Part of a small language model's weights: 12.3M parameters, 783M tokens.
Each number is 500 + 40 x the weight over its row's rms, rounded and kept within 0 to 999. Layers, rows and columns count from 0. Numbers have three digits each. The size before them is the row's rms in percent of the matrix's.

# o: layer 13 attention output (transposed), 192x192, rms 2.46, rows 7-40,71-104,134-168, columns 0-95
# v: layer 13 attention value, 64x192, rms 0.171, rows 7-41, columns 0-95
o134 117:432469438533443509465463492474459511508478499546551476497491467532516463505482510467452500541476555468532489456546500594588511537565469503510472484513502462522468525550455492528483448519490427469473570463521510572547463481475477496446465548456533431496527528537503462484523561443505436487
v7 106:506465546536538497572445471397502492515477471520421539561469521508447526555473507534548449561470513448545475516471580433472481474485436501537504475469451508536518518488475463519507463463475440481520543474520473503440508466472562525457484483480469472523413567557415434523544516537485495524
o7 099:431534500560453526567428434461519539502528400524527501517477492508416490483555503441521525490497478556532462537529530527470536535532446492576437493542542500535523515533560480529540512416458469467538485488513464532471478474472499510514422460482470506513486527488519525483567564550523479529
o71 094:518452459421520502421577444548521528502494487556536524410446528480485447436458488502468551509591538502474501563515465495577536514544591483493492549503497438498529424509472462448486492520518565554473538519489483464491593536480544513493492507552512497458538476471544476494479502411477538457
o135 111:498527528494503446525545509550490494452539532374506509569589513546441507492541498542494434519471538494469537469441484530452532542471508495473567476496457550455496487537491563535524539493516490476590512474469554547501467538493510512496587520508404514496525486476472481518536462568521525506
v8 101:519584549513462522446430506464506438490473496520513514564459533466458520540551504614541507540457504549533449459549516490457555476490474487473488565476540480462519528499516504458485598489475463403474493424509490542488592519480472535495483437519476502515446513538506461510462470487511474547
o8 108:465608486538456481535456540484506478524523453448508523528435496543509545524498457517543523468439505493506445468495547513504510467489479472546549566494461510521560535483432508521589572452547446446451484506566506544558549477481464544477461477533477509470473512573575497425514546491515446494
o72 102:473366469462547451518504435444504507501471480523484479485542486538492471575456509463489464520520566518438470491461499547521431495535555469453488504511450558515450514488492450485480440506560503577519506483465443471437491561475477410507499455540528520504537468493487545499472510462587517480
o136 086:523513568478501557507504529486486496511508524533541510437494541537405469593548551468505465521486525532521460445502582507533460514458489492481458479501523578491538518455567508501430475487450500567485521548558501536431426541529537518465505446479507455469538598512441499565597414504453525502
v9 101:459440548468515399575485483490460511523458515489513527438579454497498546499500534547502491493550468479519503625442434539492460517480425504514533475575494585480577487445514455556509487540533546471482477507465542445534477496454477502484482546451535482488488473458470471495532499454432489529
o9 088:561470415521512507543486559525513489515533521447519514459448502514516526418476529525429407555459566556422535531493478535517465505486517512420490489540528527430550491416479483529477427600532475502545477501465482521526515468493499520533521556397497495532466506448446479474517560480469496528
o73 102:487471448408475478511548489533522485515459461488474515533472484531487490566538467499547472423438526577476412511527497400370532529511557494455493523469448558545468522510480622458521547466453551492529474476492473490466495447580482491494517504460476519511573490535568539536505452497517477490
o137 105:475533486477561492449537524468546537492477487525481475579522451454423552518527443485516532503548445411508499549537467542508497482508415449543487511465458538561498550555545545510556435423519541509554541524485584579491541515440491516507491529537550500526544582448518490499466449504484481520
v10 102:536509488538492491549517505483524551584512457536428481508514520484461532532423478480544549552466418499614536475537526494532410426462470514442577548499461528478458500504534512531553481458558518508497507481462497484445514450522538429500524497523486525450506505519454475551393485485547482447
o10 103:486466523498464501498540479401563514466524436528535411553473549537502467509485499460487556536444575528449454488570502542573459521427452516507528560511443478514525532491492480488489462427541485492491534566491490535478514477416476435490510481472516559505533471498504469498513495509541558450
o74 105:476524441504513474495433450477481522492455536466470513497445522495471572452500456504484446466536532505520489435395466480468551517525508539560465491515542459460507441492490503516454454546416437549497498498503536469553549573470468542522460564457428396475472479457449498533505537455456490599
o138 093:448538505500552457522521485474508440508447556555527499529558486471530412513514500475543522461559477461464455601553452452538523485531541505433470452434503503577540496612520507475521501470533520434544510469513563498478515456483540522512498403536529479468477520476478541523529410476461460522
v11 092:467486533569560442531495485494503539527488475497551546558592465578498462502492519532479511424527534483502490427495511411468497522467499468448502436482492551525417500572445512556479429549493472491465463458510559474503528495493514492508484583460468541591477490426452556446500498491428583455
o11 100:556403496616449539523494529518456556482460567412512510544586431475411475517471507552521523496520565449499552535514494558516535516460501488447466536461472425470476401531530534578478486570541539492481516439452478546479548561554478461428514555499501480532513443440442507445520503494481491462
o75 098:512488382464495515442485440476497449523553451462540475458444521515599482468512490424469556584509539486535487450486501561473439469553504534588520549588497485445483542463507511485538482416510436550508501499532500456486497501449554520467513491499470538504479522540513448506485494477526489494
o139 096:473551546456516466533524510530489478607512511493496526563534572469434548520579526484487407476506489561466573514519429502479495502431518598482498403535556511474534488487518502509516464543444477557515433558441478465500452462553559500542549419464521542473492546493482538523583519487387490564
v12 097:553438483478497445484442502472555544569496421554466560443525464496549482535493526515582487549502479635447527517511530495498478535494572457510447521554378430578483491501456490525517497502523447539535527526493541519523498521496514495479556490569588496498487465535479516450486539484537484517
o12 096:554428456511496442498489520529452567564482421458483442495431442544596507514500497491527498526525469561479466492457490550491512554531545428462503505482532423462465467472442474509519461493527540544572526525525548546446540527564485432402526504501472488516487432422462487522527443444540474516
o76 102:466577479574544496429468479520484456467489580532472500515513508506564507441442509472449536521502499388497561495521518502511507483472412539476507447513472543536511494486546570482484547452530506562508499478506489425494497508483517533518501476502478414515485482489492523507506548476523487524
o140 099:436466536499533491551561529438489525479464510484459512497562548557541451560553524505557448483504449592508522506513456465472535495425558409453436497483507514517485525540558579478475482507501531430476508507575501534493434469528488455526515530551490508465530586510523491488469476507541479430
v13 105:523548533477516523487529530596520516495534457492498469465512469544513517489461393539465522539468478497572545498519438461556520476460540574513496549462479499520523490532475440492563541542489495454561559492493450480564435543545571483491517506460540437509516586468491440478526544521541469501
o13 090:485510465455493547437507474550490509483505469471531511476507489441599484564485522452509452508557496464601434530531501538466527476443504576579468443573508513491519437541467440590569506472455507491579510479525499481516492476612555545522532552511538413501471519431483489454456501531559492441
o77 110:470523494516473433440496464520477493486501484464471484553589449543576473469498513515502476442492535535475433484471497499495477519516496486474451510507505488447430552512530518463498404429509515536457489474502511584486484522430440545480438526456457457523567505527448488556531472577421555554
o141 109:562523494548545501556481498451478538511472538588593535495458458478592530503425493470558554533475512491462505493519514562511545517539451528485533478468464532563566562493467517463509494516459528452543490491533528455498519459498497490508562472541561504591488511493510480465540489506442491552
v14 108:540539452534478553458533525475500509498516524528485478480464511507477487434485509525454491557496495492500463492465524561575519504511523502506552557501505452443486549530521516582516463480468467506390551514497521488584527501497466507516572466505420499474592504514583541518529489519546530532
o14 083:531528453506526507403511494491493452473528552504509478423476499464471483442499521497502538487517499493391460524566461428448459413455503558588561600496495465503508490494468473563561500601501474497431550430502522524521469497499553511495498586481526455516552534501548501520530490511516539535
o78 098:463479582530488402529566447502501496538524445488540472532536502485579456523468509477533498453502530540468476579551446499543535518504547535455484483446465480467499471550568476528405493455463456532587467483443464388490559490487540447502476479446519500584418470560492552470541445474472492492
o142 118:454579482511565541516514474498495473497534491507484448494529521554413505402539482481443494463451483593525505493500548463523477493452524397467529466594548496528467461452457492450492558488436486520492434518509545530533496536561426475448473571523420464461510465503441501481450509490561583486
v15 099:548450501499465511469530476472542514432502568500398495543451489469489565588415468505568458455413481569514507515501483483483475506497457489493456488548512507474513550507426522480472499504529473484452526434460484525445482472415518456500539495521488469488486470490531602595451483511487570499
o15 091:482490488529540519457492479485593426450448549579487564487456503466548492511428453503520504448516565518511492553449578528569513458496480490565477559506463516478523523493502483555533491445532558448537591444486498460520514485440524506507496500515521493499517477497493564463516481529501475509
o79 095:483475454520458493521475544481455541495551482510553519477495486569531387466529553467427522572472469449459526449526487512503486466445544557483522526523547462500487390532580477477511495450545498532535541568524449480516490472468457532463560479470482454529492462535519434480541523468535444587
o143 105:428549517545570485506477470510472461534427484468456477475511550474463622529536475507511521510502408574467556410537473524484511533568571440478418506510450488431444548495483532460482416471529547542417471482493469470535476540477407456499509522506536482489496512462480457478470474520521520504
v16 099:462555556535501449502552566509492484518501538489542459461462518576534529532515454516452542482555492547444540510535541518476515495465501518492468503542512548458504463482521540545485534509513505466540594537449504460478519535488470560551495628497522516541551479442532452537517453489485455542
o16 099:572523522517562542453527485568554423550446468444526482444478571502627516485545515498528450523530429495489524500505522488475520517525444453492487508508471587403489447497482528476523455460450531518442535462481505477511505436483526559461525527562536573445586533500488461460494521484459520538
o80 097:467590480498507427503500474513546553406482473467495506521522502428475514405438546483493502463536502486502479485499506498487509518535520578513475534494484524530564546493480477492480484560484474501493517427459516486483439529460528531537509481422484412452554481498477548517543381540499523527
o144 105:507518466481490440541510551577448399517511534524469495518589511568565425460589462531559476482471521458483512526537488518511538417480517511442523493493463455485492479506555500481415557481508526522535479535497483550488458503372448510509527442531515610498489443503520616501521553505467510526
v17 097:498465514489574502533553499526441510505548518529545468467464461520477542491513475572492499522464503483495472491483484474512515447486540519462495576475585446503515517510500471593502525534462566442454463455525517543456421485563559487497491477531539469502581564480525426446483515544484524632
o17 095:575550461514545503455545488493496515491479480567470578524520476469578521525434489521496538487495466504475547495504532539553465481574517513518495538473508463561489530497517443491485487520451539533455543467516414505497462560473533512514463541543474459581525442503536489496464453583520462587
o81 098:484522517444458488514488502562460467448486526411564469540434529482547473515558517476439536498452567448511489465509463502510456490526558447469473525520419534431494495492432488469543518499496477566582541541422498445535530500498484510514486478463439489412550541486511520493472533456492538437
o145 109:534435544554543578467514460467454469467563498521533489443566420506489483455473513520484494533528439495462447533536471442584581525491468520442567489514528469548513487542587479550541523531520475483490483548527558492516600423517461428454570495516533538611514496492484484477485516495458508478
v18 097:539462582497492518524491480599648542487523482535485465506529483463483599469467452499513489500490465496514502535458557540542477505528514589495505486491479506436450540486503489523476449521465523486526497454545508599500433567537467507496460495592454490436500505452508454508623446500485467470
o18 104:456523507578515512461422468593485392539450484488450523454540494545486564548540506515545437497569505509501448479535551520576526525515469469433456484481448490476455512492455494518458453485521575500599526485434513549512535564438472476461465457514478431492486472491483459516496446552463520474
o82 082:488473524521469494578488486388522585525465485496493473584473488488551387512482532498474506518451476596493466593468502433522464535529518515515479537421571370541502508503558478459526478522522528400502499477522451452504528449476489554547510440529512519586542493461434486547501542511558522512
o146 097:505463454509548558447487573522468563492524490512496493472473474605494484436495478529515440474453409409542471507462516530536470453453487504506452463490430616599466450477451510492557533454401518540473451534506510537452535476526539465494469533490456603579459508475514505480522465533508487534
v19 093:532488431442542609502501471491501484602458537519489538503525482517508532455555520514480445466466512474527524467507548587480588554504584553537471503537522579495515531440533482519560501501478498489544516505451513529498505503553544493530538455518506481518525465546509524522484462527516537545
o19 088:567493436486508512494422510557511504494524554527576523499510464522564455413453564517495452519499497565572548489525491521492521512507472593583527491573483545489541464449511513547474494464485475521472473458535503525514588436468456482622456576456495514495464548521569541457496518511481514513
o83 100:441570555483491458544491534424518447444440487460494545510500497578491506547471463490476544468512505501478549471466490479450476532486403464432442474487482520511478545556505543533474553489508560546476426520484528498523542546526538577525459450509424456542512460476459477538486554488482532536
o147 105:449463512525575441511523504505537552447501465609474474499499590498605507501507473483507478502458535454514526544474484485506455497478507481475551508568545437592471431495506508455515509544453417488469595514474507464523467486502502484513624524505469516459497473458564480495566459478503501520
v20 095:505523490451478501515519505493516458460506469448548562577495544512521463535529447487468545512531552424547576530505506550612457520488429492502492525461527536502448539442500416474477508441472607464530518519468503507481477607461495553476475526488450560500507466549531552452521485503494521564
o20 098:471519468456511521485504451512512452463570513525574598567504490531479563549426521532545499521526533448550554451563507545530512524425472505432490389445533514519496486395558434475467520453484560569595530530575493465483462503487547434539477511485473517468532497545432563511512479497548465479
o84 093:476542576603505469564494488472474553482458514491434516513575495478463515509457473516505391512530459519453455536443483523465538470554510499622535490437571479516555543573474529530523569550517526468474498517517551497503571460554453517449483475530483501449564524475473525457512476519444492490
o148 099:439532531460510549520470533532471566462493495566423463461457487520442441490560492477458559420501469496495475524542457530561464474567527418501515499506548509487545512535461554459511536534475499525425444441480454574509470523468458466467493486496460509441448522538523520565486594488444548485
v21 102:462479472584551474475412474553525488465466519517523564417502565455497487492484480443507480532551495492488510585460453460511563542491520591523486525481472530541501429477546569485561468525509465475495473483487519520492571569478542461499506550494438550527513478543519513447474522541527489504
o21 105:468500511552521422493470454480520493502439520469560512508475535478547511484474496504503453557542572541515466540465469494595459557498455485470479505488509505450567496439453601426487457535457480514477532489403521517489504550440472483499513520501466552459540480502484475563487499572484510554
o85 094:491453513467483496563515444422527542488408472449469409556529495536479479528583441497441516479421487540459459469499473551518476457471519502427512548504425503468496495549499453542472512397520527502509503548469480551497466503467500476510543421504541379544488526490505574529518446524465492525
o149 102:511514498456469501505508466484515535452561477454505566431461430372457520496458519519472534484576548458563454530495556520423493502574473468468524402484562477500473490430522447509456468551481494504538497463520457516539471499529432509516430539512505455517548451514479530528497512496540438451
v22 107:481514526515478597475454520506514554515485522468517482473494564523520492460557511481431551554501513449467540431418475534500519413547501449504526411537564470539513443504441550475442518529485530451519461545557479523509501487526481533485500410415494485502573535499513499548494421484506505455
o22 102:485507560497526545494490493483517538499459514493494515515497527499508462526459536510486507521495484497494510495536542565510515441513524519463560475517540412491506488524507515536483550523496543461491551498478470414414464507522548460490513408469508476475486518506479535550531519501507515424
o86 097:514495462472458470539502537511526432475495549477492537505470504525452503470545501507482435502534519543517472538526418447489483533505504518568473552506471567428538513489492525493515509466503539563515498512457491545523555526480531555486489500561558519533514521505523483500522523442466498556
o150 106:443503487485522559489503438462524513458485404509477497495486470488489483550497443428583512469502552515464494398513609472476485522484492559543515481505507441491477532498487499557509544473519407584440478473548443474503480460549486541490518499572516484528433468484520542460450467520484492500
v23 100:538536454475531536463476486468465511552453453604528597508568537516512557505500478609551557500483553523580437493452496520494518486522437485528490463476510505455512500561526534537504540593544470468451473421522471512463598512499505470525535552520499463503452527501459582456497476566489516487
o23 092:574498503530543531434534427440461424429564523525519479527492446497536527519466519555524509511518542460501481493542478545490485590452496532511562498488479505496541387509524449558460505538555488507602492528493430507496532561520453394535486499453485522479516414488529522467463517552535534482
o87 103:427493435468519465535445528561576531484474519455465538490477522488503434515473508473535443487478540442443463518535516469525519489517470548511541593495515541551473541482556591467518452422450538481527559541426526485522470478511542564439508435490536526526439486523543570542496474432468492515
o151 111:551539567510538500529501433632505498563534486517560535519493564500540526540507508492521534498472486542518562502459494491474481468536563449477515554488446545420591466470466489464523471503453522514490494495566552466491548543490588487500529479532524508466588520493524451468512477532465493460
v24 094:511458498531577487546522479528505543549530514535580561478512531502463528436431469509515462488489562508479520520429468523515484487458538435535477508412469515539441520502410503546471476494515459490464537508503499530496469504507530480490494456523524480488548544524490525419542496575515531486
o24 098:504433517568496523470493545536477477498474502517511505516467494510576517447489510480497478509503505489467485552519448505505486477477477487541548500515498445478415558499424458425487503539499580530495573429480513511494590493477513597494546434467511503527440518484506510489576464519561551490
o88 100:463525540461459498474443525519568416497519500516470490510500493488471412500469510556506464539499410495570570437456493408497510514477473542550522486491544532514482467549536525540447520527430438492502456507486522382590480549563529547466492516536432538436510451478550451488444526417429510497
o152 099:477508495470548519514541524556476542471501481498547548559546509520540514529478532447552553481472502494491473495577444534598519459480518502442480490483521489514580501456527496488579505527453485549599518462482534532425500532483508441532505433516522433560466529474522477490522427650450417525
v25 105:486554562546519489480507542531533512469429497406462569537433507532535493484515425426472477490513472522484565528490502494445492514471473506500418469568483463508545509469496522497499475523489485470551521516449493540519503537531507535546547460459509559445534439424482561513507445494502521522
o25 097:469497498444462527454530570476557467495503509506501493499458549480443487503560582530502494510558471560521519458507505504508459428535546562482537531565564487442535507457442501531477497606525543485482543543392525467495487510541551477508527513457488426502470528429489556570483517422543537420
o89 089:507500552474509432491486453501475484485498531516513491460478467539573496509543515525485520472462488479478519468495491521540487568529519534446516501404460469518478489504432458531496554503501544489449473511551462502534492598411488440434443441512482399501462514522500472513531543523479450492
o153 099:482560548540483517542503509537474441496469511463472490476479574508446512505496548562504450519499505475509458527510521520430513436514485466499563499534477593485538412526541481418431495524471499460453471495497489504490469529483496483463535508477485534461488449490528545571555534478528588489
v26 093:575552496506518490449441473515520555538485488486419496583467469507464471450538451499483500515467521509510501571514469473585439591452541525465492451512498471494416509487487507466452512487577458486443466526524502513481565578531570476537530553552444543542451485483462512497543525467475506496
o26 099:485553458445497468481553483499469475567485537519439527487564472415487453509514480522485450483507468484535448566555538515536457500551510578536547462561489448501533469525506452481483510555442502603471481470517424498503491489546574524574426486536402439527519499517501494386471547515525436462
o90 096:508446527523464536508466472502506592496520529523521513427468529474489522518482544451503518489524560536522499520510466489501519464497519462517497550573437449453429515514494491483526465435497538435510516530501484521552488504517456499462501546531565432446409457456500475496491501582527534464
o154 092:457489503497516452560532496537558525406434459466498474493539529553474493514552538495483485480515475513501488537520519509438465521532572450517439438505560521528510495520489522488412418565428489440527559487455489500476484504456469501433523495442421478451564494501510570563535463434466490477
v27 104:507472532485489497497479424492444623535533509479560529496479454508449490528489478500536462470492511459504421464532497483491537450528516429443524593440529514516477470471492491508551537512477490421416526503449486495485522540502519503515483534588467478500498474508467499451498522532532507521
o27 105:466592468445475450520440451558515557418494439488470549508540440547394539566506504521530560458478468504512478477473586502496460516527547560476421576499532552517550571478502514523517545526496507484445503459545506497465408464561482551523400516511492508515501488424524489475466492549546451500
o91 092:517479462506549560480514606426526480511495621538497518503505509480305505476516482477510477577492486560494531506525501490514488559487532540518545467525527430438516464506509434501478542457552521534520517516450510468435514537460519485528561492517463507519486528497467468513472471494469479541
o155 109:591476524513500483528511532426474521574554457499543498537565516438516435535517434422514531482538499444496555556482427465531549502488432444435512490487477502512509475492530545493492499489413500501532445542465477530567483485569526464435467505540519525490517486510506547508466513521501460465
v28 104:503513449481546517506533457482458462467476497494454487527575502558451461488478505466437427500491508479519591472532451510470571461505449460479534496526528505521528502478492551461382484476518529502456447519473564491428527476521534494538465440408483485546534419543432497514504458440508455518
o28 106:535446507498514536447463512482533482480457493549485444469465441544351454527497441499463458480478459494522459476477438447454478496458463502480473480575564493541401531511465438500492506530506497468493489465462527460557549506502509520481501509478509452470570473482508479514504495554538518522
o92 109:503511527490475485550468490537427468522444472485512526458468547458564506473490595522539472531476528543417425486539503492536497549537516507551521469424480506379561525485531443514506565461466510499527556507561507494498548442467483484450517488512432454479496599465473523542493489506522531491
o156 104:436528484522513521561561505471519590518518536481491507505444462455494530496516489483475542461586484505559542414526550512454525465504588496440548548498515402479488416519491568467490491525476458502498447504468480491497420473508456539557498551525527506443515480464543533509444519420475485418
v29 102:449475498483528527570507582492542452453453497565516495508559509519481518474526470421553544513485496479562495510473469491505514435570453541455558491469496511523516440470540525553495441521492516493512459498575534530536483422484498461531528496527534472572491574454497504453523543520474557518
o29 089:537450468539474530540511558537484520522554530515563426533526497563426484432558477443536456480495498460511589520485490494550551458473478514502506539509500490453482505473531492580555464486497502476526514513541546445517508424476570495533583565490472404472521509450465499433461471541540477479
o93 088:518519475525543419473520466438519552598483506486440507505435446476611485547502452512452472487524560509515501448478463513526435530485515517517477498534528476463501506495448468446463558443576451471500474512463478501513457591526434497487562490545531510462525476546526516566397529520574563529
o157 118:545425554511501493477455525537528462477513506479537569532514505525465521426457514517457537536459476513523462516495500411513536554509508527456432560415480504525505520539526507471525505501454520467449496508472440465461493478557495506472471524474528461563558460524481477480530520474409495435
v30 103:549483532514522515499472472512574469509501502501490515544488438501477494522483493603563452558477458512489474520488558489468502456497455497514528485518520458466517559517586484463515426515440502433477516543500447474531515508456539439560471559494523482493442491517476532502570566591551472510
o30 096:555553493510564507474466447453557455473483525468491518503465532518432508463464452540517491499523491471539468564546448530494501495496486504454486478466565509525507458546550478517485435557487522493542486483439490532488529448454536477501505575523470556441505509564478504534573553551443527524
o94 091:468513480504446495503484583486389478530485455512490506421553487523521524537562507426505592507537513465484499461520523512486545509471447492522441435601491445547453488501462558443548508497513520527476511485515529586507440488512477546515481459496537527488492407472500486530519520440571510505
o158 106:473474522511475430435478501491558515436524513437565475477458518527532509447462492505444497484552495466514477476545522473494516515519404462527531562504466594523577497504490484476545454460488462513507531462408492438515464560507512450492491568519419462492475497557500484513475464572480479536
v31 095:472502499509523454520550493502493559566555508511519449497505507519471492481455571508539498524445444478586532524564546525534516511506548506501612589495581543439452501490468558472511459493472476547501493518477545546473493519465503429519498505530456483501454451513559534473519543504583501460
o31 096:474542546504516385566480483548502518461437461482512508570472558536537518484478533551507488479462461541542489501554449473545428438514552565490549581563531526454519537531429472502527490559466441459433494463506501460528490519436517500465514563525507481463481509550511533526450496524502468484
o95 097:490482526493460554533436521534515533518508456434458577582535454487509496474499423471453533495538514489447489465409502515488521475514431519524449497476474483556472530486510538533481489455474553435428469515542536578495478478549501548573535564456515501456543472505494421575539514471428550480
o159 105:519452475472512533426567468497436503485550469519455460509494448515532496466508499513516505482467437541442564486484534520509514428400529540530425489480499505497438532487487530552545525519476477490442445534511510552551480426487492456447469437481460496513464518532467499467473535520486483571
v32 101:499491553563507540427521527480501504469511447512512491488473542513469539481508433520499478431539453541470515490509524543485539477493461493496541409521477450419529477543535505543487567536497513467477500421535382488520477552457546490425494467499551544537544521464484427526503459426459451521
o32 100:460503464494535498464545497555487542541544518557479482500510582492500430458507433537511479475573496469532532493547499514501561453409470525567502434535468428523493508462515505525491528500492607533475520490525433461521520506427496476460552485502506568474497514495534505504501507459472499478
o96 102:492505566435494487587505453508529529430456493458499585476469496526493563512522444466450524447462537546455453546497523450522454541535573475526439536492515541512502471530469546484482513446427480492555462441441502531498456505542473500511500509501508509469503425469533460480495534563526600516
o160 104:471459527442466553459478528517483504521511503471518523531493488513463445547429519536541524506456501468551537599406499526551480504482426504430494510429480544536525532451468577488423573514449498504474506544515507456469490514556535524499433568498505501541463487534461488515468469475518464535
v33 089:541452479561468478504490467533487444491544549543402507474434507517505506528508520425549480455484512439543482507450467541535468503480532581480549496507490507452530486560474472515484491509496481542497465475523540522528520530597479572441454612420520540482564531467518488501485496500514506418
o33 089:514438431502512521519522402545510482523526468468466532492500502504494497518439507499524402510529565479553483488510480483547460515509512516469516539560517548506457454501489463495438530555509552540525506507558578491534541505521575523458478560570519418441545564476442490518469459517586515503
o97 103:455582483396491546418523489441474545425535475473557497521512520516439446509554444511518575467588493471480557516464464521520541436527479521468478533494485437522449528507435566454527457469463503485452562482467425464522477530457573493522508502472540457471435499581509407495518496453453525585
o161 096:506552549502475525489489518427480487514509438487532479513493431471571506459452532502430480486420472474551462468416536496574478573500489506496506510556470463537513554523490519534492527435478515561474488481467491490489543463485514498516449471458430546491502489494498505443484527517484446452
v34 099:547445510450557522504516533503486590550486457541528512521527542534519495419552532500453468438567527561565445441531538494523541501543519495505476561485447507576437539512542498488502451528481511481508475462497503506531459469564567492526516477497485478532505514505544579474543476507468613566
o34 100:507490550414535527524579518472495518515569492471497509474480538530563493457531448483451408476498490539447458476452508413605538568493497488489496525543495474523422500493443529507532483503502491503538444543453512491524472518480530426486516494452467454519446515501467397496489523441427539475
o98 095:459482557571416508518468448477509518505482488487537501499474578473555531494509566468519553512502504499508546519518528537514488476521498538550504478501481498446580536508504520476491454514460564425431498509499447503513467486544465514504479478555488466430448460494440488456514484449543468478
o162 109:523562460481510537491543461531458501495538583528488489517564542529425497585549443490507562465504512512452522496541470457512558449429480494474568502537441467515574475488588463585494506455518421490457443562539520523482476533528475535448543500509496492519543485478537490454541517523470474493
v35 098:581508520521460477477516511514431557429492568485531515581519474517485472499564499549470472526486486534494530412543507513447440509524550489516497534445539492535536478507460520485440544490505432509463466558529502509463487451538508522544559495492491449498495472475500408580453487503531513527
o35 094:527519565548488462489463524526479586515527488541466500487499460542424478517539458497533537523505568537565463445515501508569471549496515491510498493523635430497550457473527513479541544469493535603482488481491537502527502477572512480471486512523507486408533451485512515600463499508517488493
o99 100:501467489565423569507504495475497447542473536462498477506467529481323586473458497542514549502538454463532496559490523475499554491498552521493521541474478508512543480473492459480518458568553514435536423524472418583526513540441461507530487554436553532481491483521476485512521522461467479504
o163 102:397524530481574512491531526485552452474445568560494429562460564525565494519490491520511465437450558541470527442481550470542503551519473475572527434524496556477408568533502541493459531475525474488482527520563491460444499568524471500485575473556463451530567495449528534444493444452534566449
v36 104:531449519517492505552497469518516544532529502472533520540507458467527521414521499534464507441516448523448481517526552513464623441541534508531481545507537445465455460465486546447530487555442570515484467530455499486496402426521548476547527510496465496553479362470512500471484458404492535515
o36 100:483501437444451561468463562566485524543564538495459540516533518470564434504541447477471543507538528572484447573505557481490547484509496464508414541487529515435551498497508555513502518484426462539504490512489513532471441430538522494510499519505553541513467444483424567464439527530472480520
o100 098:479429581487480480462518455451501483497413501504528502489561487513387440534467476529544474476503474452533485509461482509513489479476505546510479468470474500549417467466450473470493443507491536492491545499524516490557617604469455495503491469464532541491545504505517504540547588496426528535
o164 118:531573501563507564455481467452517566518573502467509409465458456534391561470511456500448501492505480544481576418499514508553493427469506483449473540504494476506503480536498469523490510497550457488453489494503501438449426489460500429482480492458399518426483553578483467492477451538471511489
v37 102:486491497510481424578502480500578485493576530493576425516550580603525533458508506553470496460546467509445490529443488495519514513429460547556474383563577541515543460453452470541484498545513493456525463491541497494548558503517505547530479524464497534483542404452489521468512533436409529564
o37 100:537506468523477500458485499501508471563569548499509530491505528476366453466517481466499524456507487517478516553475523515519529557534520538543515570538563502553526445470513603488475451446566490499537513479465458444476498484416548488555459571467508463521540546494487510519515456528447577522
o101 103:518431418489464499490528493502511520484557499504541510554467480450513556529500545538491451511549512428493476480490516522479473466497545451467537527485424546448510486521588433484502463556497427501435463510483540510401426494505480492438526477501524471485523531486497496470478483413554506432
o165 099:464540503510595519489468435540438550530522522539446470483568453560566439495497520526537486526511469524536503480558546530523508428517605494456513478438482518505469504512431479497480589513418542539526493521540429501502479485430460496499500484587533526531491517494508539428510511564522485502
v38 095:514503460521557464509479519548432535443477404562530449530448502485508472487495448501542542479461491500550565465460482523447455553442548585445483504407520503474456482548496538443474461474513526503456474517460486566444474502485472492452537513543442458454485509561492503442510449549451465458
o38 101:544510445461573477509491531430447594563493454408507499580465532520637516533494519483539509480432524391471551501481538560522436507479510480457500474453543477473535484497496608503508443516483507470515484503434494522502492491520458488451504443530528551476440495490495478510503510509494457493
o102 100:510495544461404457504511463529521495545593497475518564503488517470469482498528515467462461485440535478514464517507490448520527505498501487570464497486476498545473508480531439510469518554517510547529527460469453512552533497453449519571477593448555551562550479518511505538471521478630585563
o166 101:491513536526397509528471539472462528460401460497510493431467485516544563488550560508462474529486503618523476511503445544503517554523577485435553511577491484468447493485377437445502563530508467453529438536500534525551469529568445519478471420466466496558519475525522480532489571531448456526
v39 099:504581535477489514487451523474459467552408483537504526542560526510508538522504556544489531503499528523524472541507496495430479497476470524497515531467484532506518523515547452487555465527577484509529448451528425486540549466481519514494504540499528510439542514480484589525452490475494530480
o39 097:508536453479534477461500502465528393557478572527528440475465541521495508480551420467480555497513538416486518516464502434491503461525512475420447518479503548528488576465493488446466435474532451461447504452494543498480504574483498502554471561510526500476513467446472500521450438521485484566
o103 111:511457534465483473455570496532481505466529500513476500465485506527444439509538559508524455472499468564450557511460496459524503502478517537566505543437503507526528495525476508495558530450454566504596469574462516563476522467512589527515457493534464521570484554528506465479578513451459490468
o167 097:520489471457528418502533522492530465481440498509489497476421579511502485554507477472527543509556531570490509520486483479465453448496501506519538502531449475470527513504480561455491459490446483491487598507505449452497461475509539514472547473476519452481491444515485442510498517443479495459
v40 096:531436497501555516460520537559513450491498479472504490490407440470479460450507464518565539542550461481559527507489468503437434573481513531560464570525542528507538498469576477588494543506460404468516517500435500509479499432564432568538468494572480505518527476532433482469601482489444478540
o40 092:503450471479516506485427516493499444471482506484482521489457506497457459449477510543470554506493512446494473453538464495429552531430430522555502602546468508476582433502500502569508502545543523484462541495444462476550609487583528516471586500558515535512409447469537494469472492494433490542
o104 105:456547574484475468526521504502480540480444550558496551519539529475360512545501515471450442474489438502558548489489537467546573511542508490423517401472499444504427443481516452439502543514497498441518478520545505492455439517465503446489523499464509422494494452460549519509506569456567469448
o168 100:469444579562511493502513454528498436553538486446522484510497502597502464465497532539467419549470521448468464464461574546439454513508487518455440541496588533505576558599494502511514543497461442543556445568432488547547472510534550581455459514537493530495507536473459538486537523499489476492
v41 093:550515480428484514501460507491435481538483531567487493523481520471480522437514508514469537584507461455506547486463507492531530538506478460510446451515522514412468491477537484530423483514517422442483529477504529587491552578505476517461517488525514547498558566501488573445440469445467552466